config = dict(
    d_model=96,
    activation='tanh_gelu',
    beta2=0.99,
    schedule='cos',
    doc_mask=True,
)
Each number is 128 + 32 x the weight over its row's rms, rounded and kept within 0 to 255. Layers, rows and columns count from 0. Numbers have three digits each. The size before them is the row's rms in percent of the matrix's.

# layer 4 attention key, 96x96, rms 0.199, rows 64-95, columns 48-95
105:153140148134104103113180157069132098100127128100105079086153073146077108084129126134138134118159100163128216180188162089090120100127118108120147
104:124111125115095189124151196135186128076122137173098130117123147141111164185166099116148108046113093109139108126064109139128086127148096078123095
101:172155149116109094086074089140097082144120128126129116056121105020166131136123213097098170100119120085041080139139145140107129082086140154104156
112:133139111160135061185065137086111092106133106123091127046168094077147127092168153137135110124123164143049097087155145145120085151135084126153124
096:133166140132153156108132128060087150147147133147185121027123061091146132132189152097121081176148091156109087093184123091115130120147098138154126
088:151080112147139115145100110148105104166214169148165124103118100147168133147109116109110138146169095122092103128183081114172118031091116104148188
100:087098141195130133137209145104127120117159152093152139102135132181120076128137134149168097094131102098084103153095168112124132160163055108103110
108:101166066107215155095071097152133147167171139155101139156156085125088149103069121120133124144075137164103078089162129089126128101069108195137105
093:155164144159121117155087126121182134117218093189099128129157145106208162099128155115100113157090125154142130081114112099197133108069133138113096
102:165145103106077166096120120092187121129140094139154115136148191110086069123077141127155169119138132162177128098117151168159094107119111089112101
088:179034122062138117135159138075147108111108133112155149127127101093132153132105119180212134172140058107119088122117139130180159131096107161193119
098:153119128138093127162113079137097150160136160151093150159162084074155138104126151104128177187129193086103061126138116087132139109154117118159111
100:050126122171187112149136063123060142141139124147130167115098057186145173132165084104137129133123062099117158083126102090184133143170155142171128
107:116079136155139097155148129142105095058150102123140117122155083212110129169188195131115100080117117168153123093114117097128102105119131139121127
085:139144071135104124068093105167161136028076117060143095162120123123173126102072176091143076118164123101182097134141114157136167112143172183141144
100:134104119188150113121074140135136119138122153149132147194152193134094151140079138126120158155156124177192135130114125135120138132041150194158059
098:162104105173131116124112060149087128141146212148105084148137169083172095088114122087076180105121133142159111103105099162147151098169158136123076
099:134103123130115087115110128124118104164109165119118134165153164131139144128107072117134198126041128149153122100161131149190110163155082186169192
100:092082123086117089135101131154064063129110114166108122114121155121163170101146128126134121081094184132094136123171090094144128134103076095092137
102:064113099126143141103132205109096126166181136095104107132143117120180149168148151122129148098155065140150116057129195114108176117137184126101169
110:133177141082094164117104121128160137095108151112155155119146196048107185146184118140105132115178080056171108112094157143139110143111168148070158
105:122117095171132084152130120143105159063156092125136164135084111093100114174158136118146071087105145175099131117139093164144057118086125147087106
100:090164081122156120182200176121121140121134141104146111145129108104119128119064108134206130117166089185153162156150206091097190153139181178126158
094:111115137165222129137193213111119108107142142122116115143088156166129131145185160149108171099160169138061161138090099080126120104137117110097066
091:154177121190110089155110132130156132107132197167140130155090108130145072187115087126145109078076155118126123133151144101209127162122143148152113
099:140110079117107108071118169130108121148140134135132180123121161104104052094059151118151059156042095119171134156149090134069129097091158134165151
085:071151138180150134119168092145135177095138079134114120157147112105142109111129143150168120089157160113112138135181135183118117139074091145127082
116:074082153121177110133109119175176098123128132145164093186146144153124061093182115175112121140071153150140147098135126084066149165119137119197146
110:183149113118123131101165136130121135076120172065134105158113145110140129170123074071083123101153116181133129096072126128102151133146094171071116
095:070099123138121115144134099142120122132102096155144179097108113102098095090077138119076145134144174170124123140112097077127149141108133139133113
101:170123126091090146122102150100112144138101108138081076173175191081106079121106121168130165104101178131091099141071158178139183104117106135103102
094:148119112116106154179116137086073120088068132166155143149055161149132089102145156177120145132113100178130097159116121096140088111114123186143154
# layer 4 attention query, 96x96, rms 0.2, rows 65-95, columns 48-95
095:142120155155101096140158098116156118106115159135145080151085086153119110107110080126181198148090230150059065123168131155125158153076118106092085
113:134128195114176163187097128101180126113112077119112071104136179100173143088168132120126147106094163129120087134108169166082117146148080100133150
106:128123140178208147149122098129139145122095099194123091170184132106165126150100131132102134044103180173117124099112085154088149169155169149097089
107:064113171172094154154116129097182110136149169147148148102172119105120149136160102163099115068108130081169177156121146174052109160167144152146138
091:136178162048118101151077121145118170167176125127092094102168097100139080055114123161138139079161102145145117117167112163079102090090093095139113
096:097157115103102154146094126159100134132114128109042082194156218169100094192166136109201134068126118156165136110132123150109111132171157105164164
101:181100139144157206140149073103135207157106179081158107124146075144132113130040120156158172155145072108149110157133094122133145112106088157202119
102:095120185095157140119169155102087153079092113105125153070111132129171099087125099116097148168105169073085058111143172132093162101096064138117132
094:144124139115128132153127197119132149089101168117113105134097077076155109088089138110144137138168165136156106067112129149188215165080099124077156
103:123140180126105157141113147072106161081132151165103145080135138096089141131083161128164123126129109085113127139173132160146152034119119196086147
092:124125128128133142131103159122150114164160147137127162136076120071163114160052072144104125099134175149144087125118152151121110117116114103142143
107:126081128112126159102165096107106157124145148077063083133185113088093119139148145172160058117098061173126172147171104139098099156085181123141125
115:105113147129150127114118076120111099149149125129036098095144091181115141166112137100107099149115156120117157115155142191127123183125163112153152
098:127186157125130135151130064158121128110143117047076195123067099114155095151125097110164180172161131103111148135140096102157155090167097118173167
103:117131109090166136124204150116124163156163105146081102149123118124106073126117149152097122178076178171142135221128115125115147141105147190127139
094:099146141119127104168128136112083145132099094171181102113163133075209099138191091069114162092072149135118095130130171103086153144104135090108147
103:083103114230142136130121155137127090136105095090123129148149140145170118095114142157104150133086142159065072141112119102087128147071156148115123
112:069124091168168126088086099154137167164123142115172087127117106091133086176139127152069162168094139125148098090099134112120105152121159111132133
099:136150152123150122077142088180159101126081104148102101148121167093088078136166150130174143108130113091152137091162189162102137150157158141113129
106:128116088139069126112088098134130169114127155165150131111105162131145136091160113134111099092126202112081121153088176140185113109131147196069128
096:162105098148140140152184084126075140134061095155110124142114104134153092187046094152062164157127146157171089117179137152082140091124102153145123
097:172132086097095137094110136139147137128105095142085132083119192181112141196156171151112152146161099098126176106123115121146145136129072120078135
087:125115154164183174125093116164135110157115190116118065147118160180116163096098113139125133156081103117152135116117135109114106132100103146116127
090:168130152113079171075114118168080142127147094063110147145129128129116125080121144124127142117126205167106095118148116151133125142054155111136137
101:134099148087133134073215123098110115141160140091095109127133101150218163129056116175108110132130118178117150140147109117207171070147157127165136
095:143166064128140110131116153156141100056097059110087166104090188104126081159074106146164173177126102151122141110054131129112107097135119123081110
120:158110161148164186107160103091162112135149145072101097122156074174098107137137124149088163147084135142143105111140107073154143096155160107161126
095:130092148122093126120137152142058165147109124160092112121092151154154084114095164077150132119059098104118086118120067059116141100122176089139146
094:076157154139186131216102110145142154201130105153114147076149149092121121097092112099116159103143137142155099132164182089129101191130145162120115
089:134124173118114129161087142127145167100099165130128121105068190119078130123118124161127145068148125172106091076133143108107122087140082139106112
103:095109138144163185114202124161143169097147179088123137175152054097084124138095104143138139087114117134115147129153164122202144142110102149190112
# layer 4 attention value, 96x96, rms 0.226, rows 64-95, columns 48-95
094:106155104164088137089123166133120117109172122123120112094147087058187149128165193134100122119103163115098155106138089085089142122093115039089186
116:189127152150137154155172145097133137092120097166094175097082104089130155176148155143219097133100099097158109189171143145149128155098112081143118
103:133137151145116166095129146147140095076142116156125119146132148109076157094117136101140163180136176136150119162176139141145164108079147147147189
111:127124072127130111096090136172131106132124073123107152124166174146129157113133126089145139195125120141133084143097124149150160115083154196081133
094:158116116093126183159107160165149159093099119066180164122108153106161126123104204124167152127133155120141151118100148142157119079125112094205078
095:081134149093174144175114154139113082129127108095114069143157154137090153130096174120122158096133159159135094068139162124137078170120123138120124
100:116133120115137125152148183050105110104115104153138143165098134135111094148157055135197121175065185145167153096125150116073185110172148123090126
104:175153113115099165103094165124137119128103141113123209174091148124148160139095126156117118133131102063083172159119095135159115103152088130139192
100:142120126115113162153057154114125149162128183117159168126132165173157143099133121095131080143108191130183096158133131151128125075127081184145181
099:120157171088123149168123147112153167077145076108116127151109123151105096117082099083127083158124104110129015121129110130147159115120117135098129
103:112092161107175141177146124093095167073124127150178168184130133119070117169078130100142149093115120143161126073182080129140134114113114095129103
103:208109119087162127133108119088139199095189093142177081125145164118120167123122132155082089172116125141092158099145099143108137097126132105107134
104:065072082131148113124190179135091156109146162126086166146054139140132098102129165087147109113150119086174045131132163083114146169204133117128133
105:175125106150063170076113147069101170170162165117173079117117112098125155144145132164092072125102168110068131145153146111113116132141161141135117
094:215095128116104123155165099174139077147165101137066107108113121118142177155173162156121107140136123091122122173087118157087129135196096089145145
114:126147152119132132088126118144098115124172178113137120087063111077105077175133091163087112166178091123218104109117120119104150158178103081129132
086:131097090117079137085092150118147112123173123173129101116077129124190151166173169131157148142147118064150116127160158167147132149096128185164216
109:133180151139126092104135163159154108105092148128185147098083129161085119127153095163099130144140134118085139060148142163194151145177175096117170
094:181097159159099144175106185106124152103133122126170109146181129135067131151088037193161133141087109180079122087102164156113134128141092152119154
107:129133141103138151125124185145131154188160149117139146120168033158037178112172156103118111084151085137131169093169096142090093156174197105139152
102:164162119109087133111114147114139108122061158063167124142104087140126195123109139132150163136104166169169132138132177111124069124119122144106221
097:144046107059125114105162134140128103048139096100121049168137083135166147176097114158152097078135089133113158157128180146114123121118114139174127
089:144121119124150145091140128108152109157102105164147138094120199112152149110116103089035143192110159114107097092154107087144131082133114131101145
112:142117097172094110083110156166122184114180143179134169101148131135128153142167189132140084189147108093103141169133050144090147153153127108082156
098:105099092171108131182117100160091156127120106141128080113141084119194129092089134168198079134095121151160125140126132143032122176156103117091120
082:149101163127085163142080135121098213147154194079162170131119079135111092106146170095152150110170132101121132131115126138100155071119145096101126
110:129077128194119057103108140068132120153145167067173100096093191078136132131112177108126093132075126148119105135114168104155100113132160166077136
101:141079067149137127156144168129203150139118161086140134129141184102109132152072108118100067133076089090083086068150087086119176124182141185113120
105:124099154132121147059107160151110181094142125135150087162175155160159188084140134126102054129175114131155128122181146138152137122169104121155160
103:109149089072145123092076092127122123214116121155093122100145163096114146077120136084067144091135143130125136113062137099171134120124148157122104
098:106093107146126154172144081134110152113177117126113146080096096137161150129160170116143097082078126119093074082089113108090090067120184115137152
105:128115147207075120126134118115124117138144137145107158152119143122058164196106152101123140076096120085134160153128186111127216114125116105156140
# layer 4 attention output (transposed), 96x96, rms 0.199, rows 64-95, columns 48-95
092:126139134144131081131097142117113111129143085207128159038124076099098105079181147150092163120122101167115080081133146074108131106142131089114125
109:107137163142135124119094132136150145129156112116152140121123156133119207177121094143101150144126145148088120103104101118143117127106093121099089
105:116101130139092181096082104140133191069084123120136101154107159158106115148166083136157148108173116161129101163111145188133147107123139117172081
102:124096083077095138116060072166151110108155125081120175180125083138109123056169115110169146113092135175146126147142086109134136151080121098191109
099:125127079185117143152095095113152104080112124107116090111127095134188149130098118135063112199123171163077103129155161154135122186173110150164164
092:179134036094118115128119094124135102147065156150080088187120129081137122128147122138156183136191092124154095088135164132161162105129179165067140
104:088101115159082092145185141201144129078115163153135131143148148147124087171094149088149098104103107156132133091119108100120186171096157135238135
102:158198151132141129172151154148112139100124112145071174141110136140113182112098106128158074123116152158069102145121165146130088071143110111133078
108:164205165176098143157102175134142119156095132135178124159151173114175124088099077138133132120141113150166149132116123116131092112098153147166049
101:140128085153138182124094135101141112128168109115093117103098090130108101156115193088136102145146135160170175083193078116147096140105130198153097
109:145074144092183141178142138145149183126148152115060148127083112174152077102089137154131138130174082116116144166169128165165181139114167227075159
105:088155088114096144122090140141154114109137090103155146112063042148158129120131155082113107088114120084085112169178100102132105111110094155094111
108:116117143123163114137108090127104118124123096097115095090160129109114094148179127080138122108083122158153170111111120205095183172144102150152182
110:121138137115129158163093181110151174121118131117125128087160091171122182158089121084132115113144185056121134166162131092141123062182111146175097
099:065094141098134074112112146145113135138139178162129176159140138135137185117122074099162129145108149126082137142160112069102089128166154097097143
098:113124143129173135162153088099128079146150107168148146097166116170100173074139140197118126115095120140129173156145177186079107073157103168172127
090:099165149144105064115085138149120155060145097147166113121133211127097110103177090140147077168149077146122121129137105105115183097058128129137087
106:124107084122129153181144133157109128094111138157150083190153164171103141145118131081128140109120127179134104177116108120134089083149121127101139
095:174154120123073198152161085148178067141134159130082172122128137184113109170135161097150159119146174102104117177145115127177115075109104112156130
104:113114129135141116136163145103115128110117116186107077203169158120156117091103153139171160175052109085114131117154105078136104072123118168055115
108:166188093063142162133108195131079162140158131093116103156108162145141136105112061102174175105120121148077052145141155134176133096077152116177099
093:081227092154160139133162062100182188119158123081128121105185125104151077140120127110088088154158070111133162114131172050143178149078121129111115
090:164117063104060080116138173144111162100105073088157111146092134139194187117158156109130107093174124170174160178097145136152083123174150075125107
100:124075184149121121123125101096111105159137124158097089074135093151155160123112176158135076046125184112075122176157104161148134138080153110075116
101:057117198163125078152171148117121120136192123148117136092192137099104112099146130095123115136087100153099115116176147149077072171113183137142132
084:121157126100138185182130177092115101091076125146078115099117160104161148080081152109110129170121154097078124109138072127126178101090160176154146
102:150130136112149126178091109130147110148079125169115137156132154138088133155082090163083124131129069179151102172131149164095136168116160068092151
109:073132102100119188112147121091130110122169097169111068138152146200109140183143174138146090113130103130143156098096164177111107105159180131128161
107:095177113124113089122098125147159146088132155105164088171171139138131106092154093090133155106090151142138100151164145126189061107088128133127139
105:137135084136091163132121112128145122126129154118168118165108133101102152109169106124084151131180160085102120134095153143111110086199065119142117
102:133148114181201100116090164207153135158165095174097148111193122109159200107123144125162167121151140120101159113142105162130130099114174140160187
106:056109113145138129127128150117145146136121109188090127084152116140099106134085140103195172150113146114128070228043159103141146136178098098125117
# layer 4 MLP up, 512x96, rms 0.226, rows 0-77, columns 48-95
104:192158102167136092154113102140115153153059121101178103047122089097133120181152131119127131136101114174163130139134100175164171115205120139112162
103:128090165117150105140076055120118112066083127185161115107114161105191113101113129113137129117157130105022120167120121142142144139154151154121156
108:165162130184131073154105086161115128096175162091113119097109110135150148102150176113155148150110135211113142157081127125094147142121156091118146
100:093178179133141158154154143101121121112170158131128129108103176121088173126065127134176131140156160087110048135155077085130122142135159169129131
105:102111132129140132160118170138095117061143175159189090133140140124160111122119141162151119119048139162059122151140147226130110098111150153098152
103:126150164139156128105117124114099137121158214108074156158115122108157065138128092169147138113120170093116079111188069149089182045178167160073160
112:128145106149150098220140127102143122177132128148067123121095120125132137097146137147213112078110110162155140165117176150157120156129186078157135
091:119137156096068153123146121105067165169204162117080092147174094135118138120126086166126121087078088117147123129151083170085106170125081143139155
096:108116096070098109098143145146115144095152128198145081151134126153127105147134144173137086095151176158125112094091089110185156109104163136120125
101:117147088118164153165130165144100147052093093092083091155091143123124123093148104127075135145127179117123122091201203085144196111111103150168102
118:106160156110140162128077153199158140144118150139106131136146079071091180106155097057105160127127111133141123078104103091154112159114142144122130
086:067119110134118136147107092106139142167161142105138118173202137109094128151142199147189126085125104092118142094167098148157145152116126149201132
095:134116134140116157147143115182125117131055078123165153079098120130102144107122163121100123087094114228199182114105124122171137192109153117122108
101:076116113108152223133100201197142092151111097130108132127116116136140100126142113160077119145101142155099155107163183143145161133174163115149136
091:141165103116127072066112139190148114132114088130155118093152108169175131103100127149177194173116145079080141090115156126153100077146112110113098
098:121170179147115133100141130203127111161148169152161128136106130128122105130087112080113073120100080137195125128146095145120117114116211090144157
122:090142184127155057125105146136121138167172100171088181122123106092115139113112122168118147135156121195104160159154114135100086073144138133147095
096:070104025141179122113130108140106146150164098083143128129144128108199163118125127156142191165083138074144110158125195150176160130087077109114108
085:186132101143203174110138088090083075125170144180107129134148085157164126104130129095162129185113172152190145158146136143140135057223151090103113
089:147128114165145073101186169130036054118116081090161074054149137100104115127093078138152147147148116120201126167131128134169170121070140160182128
105:121140146149113041153168080090165108082069148120134120145095110121096154113119161140122080077180093155132095140127137158101128150167164074162125
100:045118187114147124184131068171098160108074128128151087117075170182155157169088082129107153128154072108124102111088105115201171165105138103182132
107:151072128173104111119128188130153171117111179131096128067163132176109113118081108136078139198072125163050186167167152164062129095114099113143096
092:160084103184110098128133164140162143162063059099103124174157109160150105133130166126107128098108113053132076131148093109149102144112111122094122
112:133128150128171160097183095114154170083165067116144088098092133117145078132093136148120181165107160214110119154184119137080122123093130180135151
113:137093107141105081147139103158134134149112167075091101190116114154135120098112116167090079139146145092098150181120132140086134154101129111103135
093:138135092110114180121144112081089119136142131153127057123183138173123120142116138159116161108129139122161108102116129148139163104145126122120123
103:135096134211122170140147163154057169076123157123109185142055139112136127123125125178108146152099084061152154158128137110116136068117160110135085
106:153128086107092071084110186179109179102059082126161125106123130102146144102155134062118135185123127155167123112110080073167107126093110106185095
058:204170106159092178136169119103136134124132093124172118132182176127142149139114102167109159159158139105145098160095147150160141132194156141184147
104:095082173156156104125146188140153108196174164189137166090172086097158136165166139120138090176104104207136124159141156085156147114147191090146119
082:102122139117112195146229116092172142138150118096144126115119133132126182114078132211086157174048112130161122163122150088130161182091088147123129
099:069167160178127151091152199130112153115113135142175152129065159095110087158103134112075116149118162131127117106141099114122168059161126137190118
126:083082160110123119109102128093076158104195147143084103168136164119147174101125072170073056131121085167101105120119092104090122115109113074173134
098:102083158126137086103102155174190070124148080098103140139124082139117159161145170098120110138097145107138088147134087157129111162155166058138187
099:120113110162187137065086154117088085158119116119123140146147130078114122103148138108109121118111104182163119163156135216152185121160107138099147
098:167090098131177127109172143102129063164147160132127134117123121124135139108111124224097133104141097141109159225076133194079161097082151161177145
091:098160136110173038184115182147102141189165094122138119098102105142182127128138125184133140154126128071126076145145150106091120145124080117131104
103:093132183146137130128159119127136104098125111124158233159108050082178111107133098086145156121123137078161189177184149175142121158134137061133142
096:118149092071146160126159146129142155116138202093119051102147144136105100138119090183092107117102111205174108103145119111156150106107155086135061
097:080181139138096090083095120142085126050155123129133171154125087055128136092122109079161080132080149135130130114156147130184112127149144141121151
090:144091078178104119141092138129153131091162069168107101146150141144194114144155153142112057142135122162100124133103184138111106129051147119187145
091:098159154147081199138113115161144174121111168152116145150156059120109108099104171142122124132094127146178123107152117172128105134134205132142127
105:112120111093154182127157158156131076153117090131130170086134077082121069084123124116192134126162104041133155198151095146121178099141129123101158
097:119125114123153106091068183119132152087134210146147163115158179147172126143105183132091103152142114128084172136138115112154111201094072119109069
105:096196175151135130115096116084113141124137095073137152104120115130092108143148151148079084164121185148133110109130141123112108147189110155093121
098:119114099121161170122097123147120121128144073171072160153191146143109127075109163102056104100113140122094093155118152117132141151130120076095124
095:076100050088126103176089152072143120119088137135142112208140100157156131112147144189124138080128085052129110168134183128167136171108094092154126
106:127147093146094141166116103090144102175140207085098107081074087140140086146161160145154134130130109140129126180147112128069098124119108141118134
103:117091184076100168142136121188139178128171137163123172105129143110102064182103103106077135073144105132083104125140140087148115110097128099136132
099:139118140087148108133141132149132122113114133053124139138125165119178197133129116137144124101077124129089161088157126133148149163127159054139169
104:124109116132119173110134087118174130123125201139046094160077101119151141140154132176125163130105191146153140108120123060250099094113112099142079
103:184089169121163114135155146136081069138169080088093108119134074118122158098050158117181097110145153112126124161143162154142090114124140136129162
107:097138136136115101193173136082130144145136124131134123132116099132119108154152121094043182100110159128099141174161127086176158128089132142085170
108:141104140057112095080128100124154090181092089138054193125121107144079102119113066128176159131069091146149124177139184133133128114164139099134131
092:087148186179079071145129132135110131172176127145112085124119132086178115111132124159116126131120065128050088156136116148159104140136109141172134
084:143094165166164174155164187096165158109148136111095120076177148150159176131146108188104095095117116164086108181160140105120120148122215128117135
090:113134153109134113100087167094134186164145139126108151098189159170128069129124080148106103196166121100074145181123127132175165094058161140100100
100:113104112090104116196126157132161165156104101116153133143127112106166169155104099105110094129103091104092148114144111094164154149186092133093084
103:087164102122171135107097097123132206072194162096111108147132108117139073082110120059132188129083112152132159142101166172104147071139101131151173
101:109145125075160121084173115152123140079108144082095075156070093106196158172153119089141093130096140158144173163117140064141147178128104112176143
103:154140109136190164076147140093092111122139110112046139129171098181114200152117144135114127163131132136119104099086141118168169137145126121114130
107:099190147096162154086087130119123153120136154141142118111094108086166154113108128131041132116118127149106120076129136103137177104090089131091050
118:111124114107139164121156110062127143155114138089161148121121089168162146138111188138156139090122070171203137184127158160105048160135106077082153
087:110171064077103101176164124128119168169135106171157159101104070136174146140100168104123105150138143172170135136131146186104113154111145149121138
093:107144189186091174130173160142119111099161127130139116136127093097153135163091103186137129140093172131102141046180098083115153138138117111131133
092:064131117171144154106171131132141143127147141083144048133168120080166100126096178137099114127142134182135147121156062160119165112089134161113148
096:132145148129154146059136170065076137147136153070160090121163101126157121136072114153061122138127156063075148109172158103080128082134176123135120
109:110132189138083101114152140138128130108110118090157122189141108126091107092153153123077133177076127116092142118125163077107150127112153189105164
094:106215101180086127130142137189102123062119097156138149220079132100151077049121090111140113140119120153121108110154113091161123095170137141141085
102:082107162072123156169117123067137123158138165131099136087147140210104079113127114126064140127149062171135130120083105051113131161092131101145036
089:176165113106095157082082115168163087131110130094091103173140143195105137072136156122116130153117132074121097112138125126129086084159121155098220
100:119131118120097185141097106094136143103102110145150120137143104152129154095048127110151109069106159105103072062127148120202149179066109062177100
100:156114150107131104060155057110160107114115083092127151107064113106135132133084176156083167139150134073193099163133089120151155128107140087120100
087:124091143124173116142140166097161166164076094165158139148154103135129123071130122148106190129131063104106105133116111144156107057141124076174090
112:111168131178172094119102144138128110132087125131080101159115163095138145122165082138120123134106129166065068114161192172157132122121149092133110
093:148080102150147128115086137168140126115160110094153136133191139124132152132117094120085115131134137144079137124126138129096189173108142076138078
104:112183104143140172088146067144103136124131073127126118084174184045131147148117146083128105141097119126143113141105105170157102083117065124170129
# layer 4 MLP down (transposed), 512x96, rms 0.221, rows 0-76, columns 48-95
072:131132084091112093156052158154116102175190102162119133149121125128175154119162158188183112107158144115123092086106156114087118133066131069175102
097:070140106157111127138098156133107153088122155163126104144172125178084141100203113176157111174060122098212125162120099148121150188110079179139156
097:139110152162196148105122091147085163185140122138109129130124170149104107146096172113111099158184135134163142197127120174082106170133160138146085
073:102083062108082146079118164134110135106093089062125050126102104142171147154183167142089110111142126154137126130120189147115097135144152096116124
097:108122089160124185130174159094128082101138052139148153125092102170078085147090130134085181132110124086111113137098163166150090134167181078050094
087:088186095073088124133073185107087144149133057098144092124108151076139095143106114099147144123123155124145099115130132167109096068102135142137100
104:079165168133153079073070158165146121100070092128114124128090124108162122103134117088092112134164123120180151132109075127120108143145118147060031
099:111133121123142122155062117140170161128093122109148132096066178121095102105128106159152128169190112142149101114081220135194192146106098127103086
076:106121148114158116127109137136172125132106138079125162143174069085175140082095103176134167140119101141068102150130158113119116150172161102219160
125:207102125067082159106185139096104123148131099131110120151115174117081104170104108104090122189094114154189102180089084060107124106175139162091159
118:086100050121116123107179098148130071144174130153132102162109124143138107150151137128148168165101152150126095069117140104178122150128075075138137
082:171110144143190125106119197085162104095082139135147123154089131133174120110121139156113114132100099153131172149127166142103107148127144093122088
082:102153116169123085142100146096113160191214174119138144100131148131102144153155125088165113132129140128132149127133108136082088157152124123197120
096:158126158139149132158158058120083120113160149146110110095125156118109150137106096131149158086128176141108130106152140161104151144155066138062131
096:140123182116076200127199129108099090114100160152151106106058173103118156146153101072102089140130104101156184103180140160080087128092092155091123
097:115087168141147120157075108112143143073146123129100122094178150105105091162126085135115097154079172131094172058093133053118069118162074124156147
117:185145109123141132139096166115123119146124097173063109042141177087189139128054160102127130119136145182090156070167159078108130065181126095102106
114:130099151121075210090177091135156153145088122147043168155116118102095152114179175112083121162148149098115126098139108088131104122118123171103151
090:105141142103051178157122152115154209094086116083117109120084137136143159104159133170099146115117153131108107106081135167137193197113104124192089
090:095104172134131138135176155143054154170068126068129152146135115158099137115135055143137110068152131145140131161114147095177165165126103145079120
112:085120118118164127138095128151141103122177048099143092123134111212099120120146181086157135165100125118132148132164141122139176092140091106125214
075:118129090081134072126154117148132179130096148127115128109119131165141201183178108147182126162115147104065131116087152149124078122093093104142069
100:081060151138137127145128109160134103096069070128081100128159181118130120106155116127168102054091152110113118139104104155154110141109175105083137
090:168108177139143126113120132196113130073153177159157161126123128149129193092059102126117140182113125123114164054090129101109186095105139104215106
118:170105094142113126138162110147128113069122137086181101103120072151144140195116132131100158076126087205078092139172115141106097124111146138128067
130:131135087124127171115114145143159123089107126133074054150137155117185113142163137108132170090114187165090151107126141148181156148065128136136118
078:105119165085133090136137218195095155117118087176167099101201112116174153150136141129188129102139133139115142152130098137108159155094131189188148
097:136137138157177163079164132107111112180127113120141125134134073144117100112164177106097051072128105121148100215142117147125112129141143127037125
112:071092129124148115122154165135128110124088121111196107140084161140119140107126118145167085119168124134148111073143140157156073161093106145154158
101:093088107146130112126155150108101099123128127159162155121099103171125109147161173125101115071097153125132138134107088111137041125115094118075113
102:166141103141124182144162128123124107099110146101107095186051108166121090080095122167076124160116157093171134132168107117214148128079074162086157
098:140111185093144109102112187139121061090108138190081122123147115163145105154116136111120096121147160160118134148108030168124145091174145108157173
091:166099087097156114135149115109096160177146117110146125068141126109179102152183168193107149159130163092114069149080165133160122124067087156116143
118:102151139105150100184072121158179095141111150134155153119100216088109131160160128114133146164166127162118092078137163182185139094087140070054091
101:159094087096143097152148138096123162098091082122115129168144195164153145105077143192101121118143081156112163150138112084147197068188109084099172
091:098138116110098076161092122163112137106169163084144120127164078119100144155145092124134134110083138082140105151134151154131146218129165130149063
104:113152185167106139109124167134087128153105095158133142136094176144222116103104108118163130156110149111112146070196072108170143154142144152094135
100:131140088150113140137187130134084138184062174109158077159102079166097110105183146082111164076070097168131099158092175136124134122115178106062143
107:128144120126104145129117079123109128107179140132115024148103171145144165208156115108166088135085159111120110102185130141120140127131115125086143
099:108100167106200125097145140168111093154128138109165071109110098145103106077101171111199086182155172145101143134141149140113200165168177121202164
074:119079096098129092181132100147131103143150160082132147124160118134155132148190121170054085119087106104131173131120097144113091097094094093210151
103:145139137156129161134147079098159026099119110147140113105110123127075098208154140053165112153109117148117170135086149105122093090133139150124120
088:145103146121187129158188082120116110047148155122103182117148106171097114204100086117113113095126164166124182138175164167114095146149088127113106
098:090137082189105132164125152126089109154164150142142140123113168166086150143131135122139104102093111120167153096111172133148133081090149103046116
089:129168151138181085152079170127134121161163094127148148124094071116110178152143075108095119059138147135152097055085117092185118107142128084121080
073:107075146090123061143148192150099146169149134155182082183060088170165184089185157202182113131122131102103138173126136111126114171122138122138108
105:122152132181153158137089159075141083185111080097113090093143137074091107132145197125169129150162066083159144112128138112067188145181184153104132
091:153113113113135106144080118148146111122084137096108166095186157144133122111098082138121133152187190138145133170133130192071127174160143123167098
111:143160048097181146107158125088105132098074119099107147086104138118128118084133166112103146092193137102154080107101151163119109202146134142098131
102:188111143163100081131138135134146134138148125083119127183143107143124130092124129106140053165122137163168115127090155118085115170149170157189132
100:161116119196153168161146212134120121184152110121108113114126137171094110163130132174147113106104146169152122156120122078105074117117078133149106
120:166123139112160195087150172094170112115101104161123152186182174090121172151149148120089094148119114126113159144121112112169134120148099086061093
108:135115158120086122192143077132104108118112167143135106045160156106148130157186112140135159102141174088100114093167136108153088143092098152120103
111:158151122147158067113080112096145166092110087086173172114138177104095077099159136109162138148171109136156187166153135108066187143085136202117095
111:087134045174151087109107167105117104068123159138166113115139103163136091139187191110079088117175094122097145132094054094121127097182167130085106
103:147089117109180168136072081081104145126114136068130135125164092155081134180107088116125071109121154134152144100098077080129159163099125126132151
080:096111096113140165136153147160116115142105095191137092134112159146158143193186153152136099136087148121126144152097174202118111094135126157085116
074:124168071125121085140103107170147101139143125130097125114152084082097111147210179159130096136171099124119158136149151150167070111136111151140164
101:164123152095130127117103114102123116153124135111143132132080130124114084181131138129136132073198148174101168124079179150103095128108164142102053
108:127168098135111137151116170179150115155082107125075165129126163193135156126117123175148106107127090101084145147163139202097167119155109161076192
110:129161179128124141106143088192175195093101157182130112097128112136118074103134136139154148107134147085179175118124079130146096111105118130116101
124:120170110084108148093082130148145111134152124081098122097086121106097159168113120076166174167130129117131119104092119113108108119091165158187163
114:126130146152092126151145141067172115142109073121107150085115155051121128145116152139108113118156140129199123129104128098188155137112074096088116
107:187155134086101102189154079080133106136081125179094111078134100171144087136119121169161121122097112139147106101165155100110114155203052127219177
090:125163154145157160130102107161192168158171160157117102150106140154138134143173134027188080171191149113127120131093102100131144084141105166197121
095:112090056164079114105116107141134139117106084134185099149168134105171184118143159117090170114107084142138123164099133109114083139133170120033108
100:121135185163105106145135167106116129148160168160140107092109113090166086105178149132140135134124177112136078157103115078116099089126105107078147
088:098103065182078152120152043185077059119132074124107097106155174146129104155163125074133140053134104090129100141102090089137086127150105098169138
113:183129170151091147110133164154094165114102125107167073147133112131093157132129142144051136143114062141055180090134174129145145132119132123108144
090:137090106149185128155098143153129123106214133121157071138123132135091163139122079141177125110149056152174161107118100156069058105099162126150091
073:147162109080102134135089149147069132157124128101153069161104173139178104181152119148162117121104127119171140103115129111086098103107158116140091
101:188196136113105096138170113125112146109118091093143111126080095107113099119096091093157138089114146151118124098143150153109106217170153108152149
077:109087073073110165128126131158115081156141143148141073091144125099154103160109129138184128100175134072088117116119126139114107105148119115210098
100:104105156172145148083074144114174132140106098119147147117151156140102086136150134092128155060121123172061148153161105121177119144078203044097082
111:078156093062177130091130182147143125099132078140138126114143200111077201101090113137086155146151102116158175113065068126146177170160089151062102
098:099136092152090109102153052140110098066184136130140161161158106118110118163127178133162163118166166123116146145104121150206126142142131085096158
077:144105103105116101146124134116100101167164069168160120156130124141098172139139143127171093108145143088209063110070149107102109147101114153152197